Weights of a small GPT-style language model, trained from scratch on English Wikipedia.
Size: 12 layers, MLP 256 GELU, vocabulary 2048.
Each number is 128 + 32 x the weight over its row's rms, rounded and kept within 0 to 255. Layers, rows and columns count from 0. Numbers have three digits each. The size before them is the row's rms in percent of the matrix's.

# layer 4 MLP down (transposed), 256x96, rms 0.178, rows 112-184, columns 0-95
095:123158123190178137149096165188139106121175097147118127099108097109088128153150077148105139183113104151114116110094178090145154112089132088141093112163145182168138129092096147128149104136155118120123141176139128117098067093098135156164092075144199161176138061092134075139164191082099082099
108:132126062182116110162118120116126089157139114142131149130059131178176092062120128104165093154136136120146137112111137147153096095123093129086164140136097127120206035123166165144109108180148117114161126091151108186157136089100123122158091078134120079145055157078087122117123103178135188127
113:089184108096165136137134063094113124162169110115126151140097129109115128160133126088062201141130128125100134151163135137133102126138159183155165106114158115098148171072108107112152149164111122140132158183130171086086162197149156210156182139124094171109149126143066109112179112127077134062
096:144136143063191100135092115143151139156139140112144140140170155125086168108168135173083124074086170101133120119110150120111147116132108147186127158093098173152092127135099123114129095061117060143120178127163105120130136142117103109078175131103159123182196149178064205191135098089123134086
096:094153166091061133122155127196176103041141138190139109127123147083147199082126120119134076146146108091133073178162144139124138108204113130193142112149139123084148156095136160121124129118100124151104121159091083166146095147124130117177144157150160141107050093160099141117091086126148155113
110:117142075073092082164110110012159131160177096144138169085131086118145148165124125144149083105051123125159166066102096129121145091109098149186099146146106086163158125111129149089153155135131067115094136145148132112112152158122097085105164124138138171087151166144122120095100149179103128074
089:115191165191178128169113084094135115169102192178126082170110151157163139099122143102159076117147102178146062123087098152135139126160175185121125121129086157092192121134135148090129100100126155036138110123093102117126159111136087139110135117122153176107135109104091189153128184092124145130
088:148132110128129118134126145108142139158079137064131102148079108142178104191136108106152135137185120160209177112098134227145086153122110148157124118109133109143150098132107137101177113115129049155123118135089071090136113160129072094082137115122123125172077136087122098171171114106083136050
103:137153127211137082159131096092119154155127163120171156107142124210147104133141137071111128109181135150141127159124177126136171117120084128139097147122091162144134077147092142097168157121090123180136132131193131162153162091151144167062138076117124105191153065128160167198154129139097108184
098:129092108134179053081114074177144112125068170109091128183136088151099137168102116122150126119161139100116073162146146144077135187124137086119110129163107087113089101142169120158083084125172138111175145178069122138132152124137099064154160153152156082126187076164119110135124113179112099165
094:118062117106130080118065136121145109132151120193134115086118106116107091112093133126103222090158124135112144136117116107133137170147142168120149174162166050120141164206155142169071129068070092113120140138132103092139149081128100140120177104124109176112104130162133119089141166196175161117
097:136091137120107139159126102118115137137146128084172113151145154115104157136181139101122130091201081119096141162206136132073136144194100081127133122108161128085089142130121113122168152156097119150079092187093154115191126109110156140090059173106163103113143152143082101080153029142146156095
095:193158130140153120152118112132144061162152109118153106111054149105136128133164019153141166144153163091141153131115118102143122152092135129135113107105161111155116153113124167148094179159140135105159100175137128065138209118097044068129143134107161107126064090157159140133151167080105105130
093:167168059167169149151121040107160085126127148103118131133105169124114150155147092084121102188164077098148073137123113180124144152110191144147115210161122103175140132118131107112142074109115151102137169142074123092172149151082123118115134131039153121165124159109144153137160171096116110109
096:096106111133097151155102156174154167151133100086076087110126085115137145137140112163084123148153141134163175121107075064152077117113136167150056067107147102153148136098166176138094109128127083184108127109102131076080132074133067123076125137095194138147146120130107144069194164108134090124
085:109162176117113129124177154150086144123178157149139168102108124157162178096149146145095075150111132087140156090143124150157120080101099136159145115153081126144120109097081169143145064122202085148143150101063117099098083125089077090122142116135213148105154141157168085153126119178155138051
123:076131157089143145152129100102051148121105135139083168130160160182134124174144119117125106158163101121127096077146136163153122099094181202159128130097085129151154128089132116144137114153147127035141124150071125192109166160092158123142117075110151128063134139150095119196194167149121086133
097:122093077114144173123162079083108089175090110111107082116170143072169183099157170120131171111169093160122104102131158160118096127187126103143194163125105105075096156100088099136173181159093150126171089100110159145165132105129181170142140100141163131109082157089150119125107135052143119151
078:162107113074108125087159141092144145160137115122127164123097154073104169147161162165162131112157115133117141084121129128099072137095083120126181131062061162116103155124086108077129080139126145149115146100125147078109082106204181085203124076136136060129153176154103134108136104168144154078
107:132167120111189149135119114089149122131147178129141186137172093075178131143162171104142132143186133156102143154181160148110127194169091123129126141136148094151106161163106151101136148045142126184097185111098163218180172128149143136131108125118189118160137127155161108085097136113174142177
101:145086137091235161090119168169116116124118166124188099106116144069167134143089114221090147201131083174118132084118100077120135123136125176142154168130132140173127112141170138125091119101098107125137139146165133126099125138094126174164100143118137153129106096116127180081183117161123100067
093:132095059108128169146118122110079105133109094118095244158144115114108133131143169145158222155080127119087181133091129098181067163096100189153141134170125150093086131177149114121113129134123130174142137126100176160125125104107102105141116103109126079143060126135128084132134070150099125131
108:101105117168102085065186145133148150115131074126101121060126097179157165148143172133149115140202112101109116072138148092166133037116139125109090190140079094117139057090159137113097179096127131082106153155142082157097134142117165136096091115167139134110114120151158165136162167153169146132
080:116101062106116170151065100124124166129178127131091120163141173121149124118163142153143107169128116124110147130175066117135135121086099150115166127145083116105210073160145121120222090094119165174159100102152169078149106125139136114138085094128178119113154145101111147126215166151191141141
082:138099124099135144143156070117130149151192150070157099148094097132135167161114194173102104140094126105081124152109111148105107136133108077167142063081102139097142124079083068095083161161120148148119176094129086141148105148103137120101071117112112158160075204155177110086096086143170114094
101:092097169160165087137177160084133136041094065107112173122113182173152132146156137126135145093105174120148139093124100089097111167127106132116124127174119155143150084110092091129097152181169187111175054169133147176127130154142120099087096121136157077094114103150167117111070130170159096147
105:145113080130123110148140154117111107121128058123113122113115169156130079146105125136177107085084127105152116090132131139143183065087161128092090073081100189130146148080114135155144087137114168134129034156149181130124123097085132167102123149146118185204052148129143174100179175129118139131
095:147092106126139175180136144103103192112175093117145095147097135092135147100113162120066135115188104124121111138118148137107074153079107114099146188071105073034136089073107142136129111118177085120122147052117112135116081173150130052156153092092143092159158155109098144119122138102124150125
115:132157137114144131150130077120096103093091113138134159080175132134163161131141185166107112130160154180118095117150083163064126057121151163117101096111116117150121113120131156132170129115087096148131065132116132077119186057043164118098113134181121091109155130144102170148169032136133171114
097:098082173131175086105161083131084136186177153095109136151106119100099145122164125098099115131097112198108148129154145113089143090206155082142133104064128119129100156122164130103117169162075192108137101151103184114171135184173053123128158145161111153130134134160116127103165106114151178080
086:123172094145148122131095090133109160194114187070068145091079180194088163093178125169122121129142096168154190191149138124183164128107144159152083118115135132104156093139098159079125097110141101120150164155148139133125109100132091100088152108123185127138144102131123114177184199154137137098
102:116075113183147122148139125161087084120127068083115126165162151156117157095125110090115088070143081177086148154159128116096132111170115089072056175150132095099083156135197152138129119170117142142144128137134165174149145150094155125196110119083137085126143149103200149062142108158135094112
094:173087101043178188138178120101165100091161129148110163166112156118172158079080142156166086122106145106126114137150118125146080145136108148144171072088167099109098125101115158137162181141138170063101097091143135082115068123081099073153097139109163134082138135086139127138113091107170108116
096:137104097116186117146134099163155134103176148156109127173097163139133111170120116151183185075129173075135138100189178099114124109163123142077160138119087119092132152124131120095075181113100171042133109125120134122105188128172154157189081117112084061111120115102153131129143091185151153096
090:144114092141107177072082145083174163089128059173168109181190110130129133093074188151134120089151102116123156171140118121121127123102127150111108114164102200075128141114106117124111124145108178081112155136088185150189068144170066094134154059149128122133188117128138109099112131115126109128
110:154117134089117071122068142146156176116146122110145156084105172166155122139133147162117179070144140098181142087149151129133141162112134167126089139108124126158047149113119153141152083124158076172103124175085133131107144140115164192080196154126153102103167109155134190182152106193138193117
091:152166132132162086139059099115101128133164136173153162095104090146128112127116078095168126080148141128135132087130137150099133072153165162139134086131171135131147159094140158081145152099193141083119152089153107225133165105109152181165121112091111177069148087129070117090097170154066119145
092:151169134119064154152159140129186183121070132191132119106160154124100074151127136164099179147169093105135110112150210114195145184158154171149142093141096113150153108095170066126097115102123144132120134116099097217123098126131162125150134141157178192128131150107162112088129086104159140128
111:141083133167127142121068120134127147140159172138025126067158095160100066131126097140162110100166188106153118064143099129197129150140135139132156133078136101168115126104123111154156180148117104146134117109114152165059149142074167089128138117132093100140106180204132167149122153139112110067
088:081119143152066135121122104191126200140110110100150178085107132087145169193139158154111142129148117141083163111092175157091113111162145197134188129116112119058153145159108095131085139105100132150144161138059102089116094074159165106101114087138122144116127186131176146117139056121156147143
121:123065136152098115160127167094069070127119113079160118209095153167085096111137150141102139065072163130145144152158149125117151116080159130165091137143104197141117057110145130152150143111108077072108148145144117105117162111104053156159164185097095064130112111112124143164116105135147164139
097:112124130160150108136129087196129135152081173086088177162137189125111154160154069113123132080143164149144097076115128074126156135149116142065107144143154128104118134120109142142079116077129173126135145170123131095096188144104152152066136153086142127116121119069079162139222177097095113071
101:118121119136130126124146127098101155109144130169105105114115115204073162106089183114112143024152143127139162123109130132161142135160155132136104143158133156083133176105110147179156189147164158140115071131099123160105055099090129065131160130119104124050094074110150185146157131162094121064
080:127100135101081154130135139152138151107142122121192134129132180120157194158127158154078088182135195121111137150120143170116139130129112204144164164095142128126153179065133155071137078134164153164145182122065136101146051095176142096128181124125154121164083156167117161126102108142169180133
107:108108089209129168158124169146142135076111121135111124117141102161122128085088082138165124224121113152174109133127128102113087139090088216079127166135104167120180141198106138144117102110103140086140138118137161160102182086078160149172083171123153151129070126123137109112150153152120134182
085:180155150157104085122107088117095057150166179127109132159141156156149088116158130103091151091103078082106089148171097127188178128111112079073156145157130076100090130114134131094131106119096149158118138094136097081136138066157103127154100101114082067199119120116154162151170169141178178133
082:095134100116107109078173110111150149172106136080156148160100154124127181094173105120199090113050119096148140130114144137138126102159086123107124127116135116096114135162134113112161092161151097202133132089071181089154100170100172115089193063169128132045142157118123189146143154104136107099
115:128097171127186110132071103137089125147097150131101179184135159136156105182158135064139145137149132057055072108102159090096173167164157144116160114151135119178140115097123164170131122088136177123137135128123116133054124051123114169146082171168118065103110106158109115100117128165141117153
101:087176121202102095131134216121161146130085125157124094143165167148186133129191141104147142063150121139148157153171112096149120183098163151121110115140099115168132149083130074153117111110134126057127072155111160175131187154130120166058096134120148128118168102131114111133103183089177102126
108:141173122155099080147155093143133148166109108110153132176108187144084140150181091140068160106145107117142117125124081132109110158112111070071049134142144115120128118138099143154130180097127122197214108125138155110160129089135102134164065098094129135171088117122138093180066151170156116190
131:151151076062105175107142146116087118108145134159120076126161079131093096091154107128158150090119122159140158114171107122134166130054064149135151148147130129149138153153127186108140148142164104122138101122120119078115149116059115141145093162103189168091098133075135043068122039152142146127
075:133076110142105171146104167105093161126146124130164176135133123127177213067078186147133121162093141107079162087133176130140100133143093176111092155109115098073121137109133095114138133147094145126112176081089161077125041093101109102135141128094147133127166121122178115153085080100130154054
114:148185111174134159156134123141125103141131160128134000132136135152122094095067143141127086123135133108144156068084168125148180102080069155104137136125150123149096178151121171093091080059173129160096142111163106186141120149112131127090138080113130134103093151136153119097132121200128145126
090:099104125101156141108194085169116123175101066149078096176118126146179163102162182139141119153120099146062110173092158118167163094154132136106125130068147148092110134151125111130081139176050126156197106134098159122175107123119135102141123098153111116121090164199151129167106089116165107066
106:142150102117099167146028096132108098126165071176155082110133162125148064165134065106142068120151099102120160175117138148100169120151193118096096150102170092154095114090149123127093123167077112112139142203161117137173101158128119137112135150173175179132168107158122120096180114144112122104
110:110148119133126123122151130109102114142104170106139097128082167144142142167190097177116159175124161176150131161148125128090119158073043087174064082161080118173130180170143095083120162102112155135129130097101051168109057171134109121128137146116158125108122113118187094159098113133076104170
096:165166100156118106116099038115096150180038130094181145121166088088171070093149121143169097139136137154169102118096080186166071115140139104099095088125126060155114079105106174161101136110142103127161119103128119091188132111133129142083126154112149137140103115103117141129129088093112127188
111:165180106127138125097139150139153136165110114148091086114098092092131117102151126146100131165111128098172034121142169152142116108120120140142090020167126113126106152085117153072106123125143171122097118126144139075161141081149128176075106129067151161149123120071127155121154186138203061113
092:061168066119138153117147097096116178123152118107142124107165190101166088177178159145117161140150157137117197101155129129209131131113093204141151148074114093143096173164126157112121179126100172142121167097129110089125103108136111118075077119130136146067090164142189104151098105095144141128
101:071127125104104184148161084140139066124086100087079154172114074134189109160192106069128128086147127189115175166149124093120103139142140114187136096172149128106111123114089086099120138128111135093088145067069118111154145162082118112163129137070126122143150148063115121091183120123102092108
120:098147107167145099144164085182100142124133168157147177089151170090109156172137170036159173161176158132108086087086144140087108076131116073125138110102103116102084126154126156177070155140118086122105132156134135125128184095117204128100100149158116144117118111162134069148110073073144139120
107:144144132159110108144118097182121099106180130039128179097124178092087093124176087173114175143132145129122178093126074160098128108128120134105084081104082114106173148115154139115155090154066159134119121153195073075082123126115193129148136157180123104126154148164135109110122163069152094119
106:117062124147095118111133119156136147101157120090156165104098128124149134109137114207168173139092149179127119125059144150176157106140191143093103146147181142135133095049119097161104065126127156116168144091127143098096130115118074113142218154102070166145112127109160146067104187133148152122
089:134136103159171104037036098119147107107149107084096148102108091118100160105119099188165158114148092161149069165129109122108150124106161131123181101188115160131117117097115148085167102091129102103079144160137130088104193148134089129079156182083145120158142117119095162138155165077120164095
096:085092191114158127060144108150164155091134097091080109101136075115107151144130094134105126080185116109121107090120101103146121118141168208163147171087117087168152117139131122123171156049194149098145090184091121138082161148137086101095146140100154127108120107147136166114105107132168189078
100:057097132077093119134110170144087211120097135128096132108153135100123102147125111145141103117089085160084192144124163126159130184131107138125127177078158078161131108126114146137119102166079130168198135092098143171054161105086150067176137065153142108125134134140148078106147117136097086158
098:165112120119158154071093141141067146133164111165156157137121151118110151160121120120123166132107124119168106112091135094136076134126151130156133124141069131113105102072168148204068095134129084168148188204137141186130106200178081126181148167051108119149135112125109114163116154108191153144
103:125155166123116142162108120197164151102155108146149171162162112092087127073129137129054109163032134134113105082078144130107081170158120175084143080144163141132150090097095107198106138120100164150149148115116184131157092098147148087163120129099077116112135118130166088138207112154145104120
099:123065140196185100141107157151149128114162097110055158103093111184127147117089128090095134096142163155114150177094069101145107061130098100076108093108159144165160159137192175113101090127080111149150142138098103110130111143131149149110185116096111160130112145125152100194122200080136143152
110:123167123139075125126111104104068117143155162143057174114117094123141123121118131120090183103068131207170122200118076120137156176080128146117161168137106080095151128151152136140150127145125150167146130129163094078136140134143091089125079162123139172131105109151122146063079089059122200104
100:080127155096118132097124158168154082164122118117124140166126147108168154129080089066139054140125080184148183143078127095144158168104107103076099132116141141081101117086035096139099139152138165149121108171158141103081141159091140139150131084151163174096087162111155085172144174109095124164
101:193135107171123147149093091074128110181142058097136168107098079122131100143192133088068131152134128124067079198099108143147161122104159111177143108142119111112153128118127149168132127138126168142116109129146185111184113168133095138160075112141158098172138176201157140147092161096124187155
102:114173149115135168060166078091100086197138100077083151115093085131104133137157115177152152154117113127132179126121110128128168148153204165119147121147185140139103165115167122101159129171147144117133161142125139122115146112159146190124150176123111213141076138089124100148178179105143210125
# layer 4 MLP up, 256x96, rms 0.195, rows 113-184, columns 0-95
102:069122075100104116164078136110147097152144162140162116120119158027133125113232142085122141076162112127140124137103114143124098126105105151162151079133151131097157129186171167120109119153133112152098217121146107201140144114101132132050148159163164123104112155108108127139112100091121175154
098:076098117109132115150146123152144091107113208152141149198110175064119086159108104063136138105169148148100149112095117087115080102136149143130160143130164089096145101120111151235102121147083146127136153123168118139061089153100151099179138160123092153123105116114107072142151093097156089074
092:108101152145125156081157149129132140107188141169107104131125162141048125078086149131121187125092107111127112104117127123105137132182091111081133099143129143138121117141054150166103194169135144169123080147159119136154128072169089112112123129119082057179179144113146118124182181057197111145
091:136107166099113059189177168091097110129094146126161119154122076129057104146167131075054171057155141097113175140108097136057115122168196133107110142132147092172115102159168090140140097137134136066118138131118100138114158114144093104072156126133149099114159107116131147176173164150097109141
107:126125121157118130097119098116114156079178184133109112161093136113130123162093139156081111160186161148101145160181082141109091108149134098153162136173061136140084077077155082093095117089112188072140119169106159106118142120214137136112103141158110082091127105115163113173161113213147106145
096:105124129094142114097091170176228166144100112130157123127117121124130086175122165174101077117148148124130136121154047132091096104132165111076110140134166186114103143133149041165141170160112087187108097100185121131094183188122153101124113132123113109111109095131159156133137117164151167179
079:158105087143145136179103094113143165113199201105099145081170141071135144169158138180135166088160149134078101183082109136088112109179153165132113140122151149149120182164151076172096130133099107167119142123059125148090094124091140172101156141120120088189077122131116105132132108129131083188
109:135119168108104028207089131185184107126137160140123115122126089184115151151151136094071133146116127152153114138145073125099132151159151086223077134094112095165182093145160159103147114122062088116096090141155130148133120098173157110075134155170106101150102154118116120134108153086136126124
102:068161091175147131163173109161154134097095125183073144130146172146152191129151144149106184126161140155099144148098140110151119071131114206120127073104094121111101110107127188151131106192073086153111113137203151151084120134176119149146113096163117155135168171137116131098065128080126142091
097:105189100159134103170186135164102090111102087147134117124146141148154139154124164120093101106106151137133122098084134140130119123094051127153172102152107123119138056143101120123141081158165167154130143068152128140197073162102152127121060102126168095109161120075139143206122049121111065103
104:133153141142156155112122149112110106115139078193093076130193132169128118154134199137152146095091162130119133133151161128140195125022155125116101129106077127116131128095096161065120142078144152118126107105147134104134103093135101186162129102158095139144201196152122128223135130163120127146
105:100127074067146080160080172151134090099166110151123139170115140137165065129122176086095173147175071183112177198132124130104151123141120139101101114104110090102153115118168178139153136103052088136112153060116129099137174134159176091090109151139071132170134123131127150140137155098097105087
091:089145142096141143091113100186100190207146092104113121129157196128118109086157131087084154136100191155107119099136117077168156144173135104126114128070054118102186134164119083156162078124081140136079058144111138165096141162110135119130114126166090142137153156133159143171076099146141139109
092:154093164089147085131188108121133154091128195116144166135127185133122153096128136102147116162099182093131110089161158109099129148149124129084226129135140168081135120124125130075154181121148136107128150119055147130119175132136053168134198146190123133073105149139079175132115113161144111084
089:110087083085096149153127101100102112081107139088107098103152171161090152146092126147185153090132155085133107180120165085130170164123111138135135117095153142119115128163164131107117133203136107123093122138129169223128105075131143141070085134154087133079121115078110158157180145061160165189
105:134123111056159161074200138100120130042139137160129076145153120179114145128093133125062169117108124112101141166162139166184102136132141215131123133170134090156092120113149117097142159091181115171143125154146167087134192105166137100090103126103084140146126121139155089101084087080158116124
111:163117186142111115133144138175162127125124120092113181109162129121114189125065138115121189154120118151118166108104077140105090118179113150167187087071067150051049095168195125123133149135137140109159136122157155152124112140137150172116121147121151174135144165058088095113109174110156120177
085:089098110194140214124085136135179091125123106120137102116157111134137067135120093105136132168058166086113167156120084150156166156106117087192160103160110088091072151095194119147110154064136099122133104119159155122134149177158165108157131056118157127141122079128105103109145077119141132166
115:149103149133160111152159196111125112097151160084176103095117152121140158101182118154087139139100182132114187107108085094097173174124148104106090201101153128138100123076163134113129104175119158158116085101171050102129161149093121063099139094178119081119118165084125125125194123142084135097
099:177053159097152075184144107143192097128161108087110170118108120103094138117190137139219099154133114100099140155111176082077163144190145078169149088150112181144143134161086120122108138147095111172150153117162079107122137111104103123123160107067106140125110103095115137142095086147179131120
102:203125112121119108081113174104182158103076132117156114120147092102124118115174086082090106099125083164143121180140120124098176134124166209113132173094081101110088079134153143138175136165141158118057179095149100103145173131170146163176180102097107164121115116166137123097131110165076138152
096:134133151123135190093119147083141137135123084160116142118147123156074115160119159123130072107170133083077071142092090074161095063166041101173181138173174174104123128177174178108145144133141140143131102142175169175183153128159116115142154128191127123095117140128144132098121123130173074134
091:191088154106124107109148128144157176184078118145145159116117106109108109105114156094155113118090104068132163148107173136087122130111172112092094141122148093179085115118154084121131164144180167094114147164135178141168130104164141176149194135061093148141116128065133131060086064153144181168
088:144139150099116161139146117207120115132103103131143053101139163098096071123099185139128130086111158067095178096204090143121160150124151153124156108191095153163158186090172136110138133103110107109060152168108137159068140157124130131133138091065148111098148172116148081119155118081117109165
103:125186207108157151151163055063162152113109080108147140134183093119122102073092154139161078108116165117094103166122148161079182116132105167116114165115106130053150120153114204118111112129121147136088180112103129153176127138146164156149110151079102160103150132115189118131088166101112115114
105:173092179129135167112114084075187125133118143063121110125106223111115115117113152134166123098110125107145076127112114149151168115115148153110090140137141195079135081188085141134170123069079093164158185142177144197120140100163073126163148103087125079109103117136135145103115123147163113159
085:136159142168083103138156141118069139146092181178145121121187151102096098072150082137128139085120079072167128133140137139071183107142063136128154126154100096176128152112196088165159104114074162101085084160152152128100129112151107092138131096136112141106131136160119106221125094150141077095
119:174196144083104102097152118165145082129111104120172127127161137146100182090158097152097147125112188145075129139149115115099116147143119149185162111231027096127099075147078128123143116123108126161141106120111073113125139097134150127136161136170097135170090142116148104128191110094111094182
095:105129189071116173120126123113081128110109105128163150203149096166131131084139141162079125149067123143101170127168135125159132112163132184136122144174116164088156171164120100146086129103126174152174139123133127081088101099077069146129149132145132073131118184062083080080185091117160135093
090:170090107132136127096116206123159099082101126123153140095185149172183125178147103094100070125142153147152148060111171096127171118162186093090128119157090130105107130100208051119181121158126147121149104191098104159114124141140121197136151183139118119124158145079113161128113100136134146141
105:156082114114142143109128133121063116173140098152163087145131165100105137133168117146142155131066167141065124090131146121153153126158089083156100133131122164165133085141164144108147191099074091131151138125093108032161066150113154163097150173190110098094047164124179118146138152153128160116
089:123212118204110108098117177115112156138140039175122161162131120030119102164088112111092159070101117153163115118131123124094169123148069136122135182120091223119120143150113114113120124138110093161145135133079148179100136103158134119118127111103078102110145094129092144128168115134149082143
104:087120147165178088153109132145123118158147133141133164149143117115095093153118114131131076150089081131074142202098084137125126097102184148121203146118104149117137110182075142190164089184101131065095132125109077157170074100133139130088191166161130124072127073141092147102184120132132138143
103:098128084056118102090158150077088075109159163108181181074111124107126150169142078175136157128149150099176128104151150175096151131160080114108139138118169088089105088168111162077129096160091095161113105064131114164131172135096130184145122110111097126132116191175141189151168145144110122134
107:099115174122126097069171136099114193146088102070121119175130123082138120115111140174148122131171040156079099152167135159139118074109138153112114159127071153129099149168161087159107113143100094149110075143154102096189137111195116136126121109110094149171142192101188102133112100152101104180
088:119075099131090183115140215142128102119122101064147143118096197110141163138162147161135145156129202100103090083156131110183101128102065125148152107115040158122141074119149101150131098089197086154132122139101130140126106151107085132092173101108179069109127151160147118127150112122144143095
081:101130108119137178141132169112112169133147103129134093097183199102110037126109178063145077135136107131111176176102105184134162147149075107149127170086136166150088112144142192092073142101162124127155144152132174090139160124131120149095148114077091113136105159126098086146080120194143147091
113:099171175101133158127113176125142124110134078141108057155156149095156156166053135117142147129137085146114099141079201094123145182149092155158110089108140168158157143134104081132189107141108091143113140157139151164187079087151049081124168120066127130129145117127161128072178159132108125120
097:140092133070119145166152122144169108130150156143161089116175124190137130088097147082119122072170118078124107152142137127133080078090210104127110084091183083156192144140151116136106116094142129089081149091156132150123100167118134106100134185127135064080149078145114146193119135104062147133
106:093090091112136117140081152063091100088168129111164108121163126125138132095080087117109183130083129130111130051128129154105139172076122124130117094221099128108142141162197136164154111091144130167155186107114135115110182164125114114099123181066101136124102165080128200124133133136149189126
105:152087081098107177123114117114127129162109107141106186133098055119166139139118147049168174131112104100126101131184159206142105121094155196155154099108158124114131099104146108109109192089170058132131150110140176147105096089180092058170114097146114159118079147133172123117124106105150121128
096:093077107164103167122065073133064140074110116165154129154117165106101146104175126153067178146169096106118137127103139133129131113136147077156144116148157145127068139155114138055174204114111145150123123159108092092052160121134136083137214110138109117114139124097165153143130133169095171094
089:107180150141102158147109212103134132099126117071126109118131135121125122157168093112177157113093193131118076115193145118141203128108185085101114160153091168141068092187105147129099141120126086142108089146137081147170154138159116199154113152135127160129050094105160126094121157176143104130
096:145123167148163080181106059164101097145125078080156138181106128138151146223133127079141125161165156087120138172113117149091125112131146156190105109148150080126134074154109146154112159087131109100126100175117124118149137126147189152097114062156104092142142127121109047101094141155193137096
092:109156087075114176136057105113205120122136108122186142125159123122154106176151148169084141170133183106094174117194118129150071157066076109116139083127158145140162147096090067157107180177081155144124110117146070126088105169118125121123119102129082117142113166126110146074150100124095115150
091:162145108164124105149141115180142087111129109108070115131126171154112135093096118082047165106142122156035106088086092120112144129071153117130133141149131130117073136164115131093123157125167096097116098234162102146102077196112137120172166164155104077140114123103131165090121137148092159107
104:047191170111161155095134095129139085108114125155130127155130127080117134137155149097061136124092128145078147142106095140137172167132126139197105122126121158092180157150125168113128149184104104086098181123152091137094166101133122119132100111156133194031080165111067109106160110149142156175
109:173103107109113099131089113157147101112202164065188118124055144140151130145118129099134120204149100075113169129114097130110159085164140107074133162145158104115098131146091154125143104169156086150123164086137172141109106101113129155129187105137091147244166149112114098140149129119073095121
111:116138155076164107118150076139097123147131145159155087154153098151186127131094166146127104131189162115113158147116133141106191123094138122080095106070075126116137112140075138140123119087174142110193148157121092075111115053144168141164152117114084205130080164109120082102063115177146175150
115:150136104073085142146139131128154190090109144085144162107142164181095113105067176144158212160226094112112140125123151093096128147116102116132120142100082165107133088120193111120115098148126065116108064161135148115152085121100091146072127135091115079092104162091126125123100145161174146143
095:155172178089122105177087102091126153128142091122100170180139129121082089136092143082154151091185130109138083081170194115152114071070101156128102176079185116169077113155127118156127146185137135119119118113151112131114105127142145104142202173181079118148100102058146121122125125144151141093
109:093135144144169169098136139062141104085075175158159111160104154147105156117143122129139114162169134108127106088114139149135159118179132131125110169082182131123093180115141109123179132086121125121136111169182052063153119132145152117079155065187117070117115195119147191083090130160171103106
088:148102089166196131165123100134134105107141148114126144113137172145175112128095122189124097124114098141097115139078135159191122156162132119144182183177080193150137132136161124177104127119147092078091084140134115162081103077176149095094111131135082082139174093135087110085118041113080099141
094:150134159091141119135190139094163129105133133177125090162235083161157139150123106122143093139109112154104086192073130134124156190097063092087164100142153121163154129127127115110099128120117159081165169159048104170159142087174075142111146155158107117154128138158119161079108105137125131175
102:130112057108143142178053127116047117108137177140167083143137106159150148152144148092159182096111103131118089114059102150082113169143123131167089181149107104103139085147099151116138166115133138121145175083156185161139128087151195100151168076084084160127139124135123201100121144112137136131
092:112131098103150127131085125152138171093151092175143084103142124186170136107118128154173168135111104101157158170164110033065163114154120152138173172159162166109150109053116087116156159168132127150099130124120088139137111117102082124122176157119126138101184115168145095049134147174059097120
110:126145065126151122152172159174208129118169120148136138170139078084096180162091112136105129126101197074147128127129119080160123102120144138158179132112110194171152117090104135203131098128085156146154107135172134081085135152131111099084192124138127096108104120078080125156106121119194116172
105:125099140187085123111090145091149122087168124090134141155102189118133112130160074094153163184137125078111071185160176129142127125177069088151051145167126102185117090134127141106135088167108165091166140115116094107107114142155109114178203156163127110140156154080124111109142111071121134175
095:153114124129157141164170131088122090118111123131139166081138124100113133103165148145126167148147154114145165172161149129034058129168134114146121061152164129132121132109161133150057139073136146148106123168154155101151139176104109122181104153098070117111183203121125060127143093150187097067
116:111114101197125128153138109176077155170121106142169131113124130079155113156129127123050171150112145135132078164078139184126140073113126143139208077144150133112067076129125068115112125094129080222142138111098078092123139123142101149101097146110095151104164148119167080163139111137173105106
106:122170048131127097098174095144163134068092100132097125122104201148149066089092166113117160118124091163073149137141101108097144100147150082163135211107105126070186070127171158149135127107141139111106116157111115170124105143102094157162138102098127125085106164193162150111119071143148129160
098:126143118058038105188110128166119127114123139115142159093159126123215137113124120155085129162111138118133128097111074159064151125134080112088140109138173140057134106154144133162130132162183167122117078175204167099166187122137135119112099063154137130176094119154113183144110108150129123139
099:169062090129094139118149152132153083141080129093134094134132159168150089141199125147116092117151125114111156064126116162128124141075122141114149090148084149124093108076125155135094104088170177118111093120146169126127116082165228095134043131162096133172119149077193156164139124155133112104
099:185180109154097162200108106125099133135180149133172121151176141168093118091160114123087129174148117117157081141079086111095134069102071104156149073136095161090118116148074115150124080154138106144108178172157077125145104145089173151070148148201096109158118132154102143146118123100139109176
107:106120149127109134150142100148153064105166139067201187130107119109067172138183178131096138119136086157132108160122072090158125090196116122146169180166112115092120124101164163109176100089115149124091093161167132138125109112143058099152160134162108112112119150092134073086112131070080151095
104:203067147121109138133096072095151152132167129124151180119133143115174127121082140126116145173117095126155156132234146098146166096133151144119131100116099137143052113152168169071202113117136127122071152067139090141095168085092114089133127129111119117126123150213108156107092125158137144117
102:144093152100129126112169144107110143140123141167093117170125205159152070115174135149107170099118145099130152072132161142086162131141170118142176060168169132135129138158148178143170112186083103135125091085138152133096104098138079084055113144034104154102135150116068108166102154130137096106
096:103117094154149113112155167197177156181100134162120102071196138141185061157160130125165162064155142118085138168099181169128121117147078098151102136124110109102152141118097100106193122145164088147102113141124124144140056167125099118139082174143168099062122124123100088152084105122139135162
112:095158121110139118211133137102161094080127143120145199144132077149149126129136137148109121130146105103148067151181063153129151114115148088135137088142104110102097154175156114149205120120103139167104128126119109147111140078135090156152107173164103103107137186104165073187203092046107104110
104:149147164140122097137103167144081155103149194055110090125128146187114125126079175140119135119124116151103077136206078137122126114139184146158155085128137201114137105162186136101133085158151146052146103103136095122135120085135113141078063153144138097156155121065136150081153109143134161076
090:158172141126095098113160138106145204090107110125146129134176174109116155086141122120121150093096073110123088114112046094153179030165093140122141139120148112138108135132173134087158118133127158148190116086079160156151132105101105125125056136151100073149152161172159165110125136161192160160
107:171131106125135138149060129090200131113132136122170146122131212126130162159138122101161114150179157176154194163101131131114142094196125146138154099148145192081168139104115136104127104155079141048130119114118133080150096075130046091093110120160104081091143095131103147103075125147131140129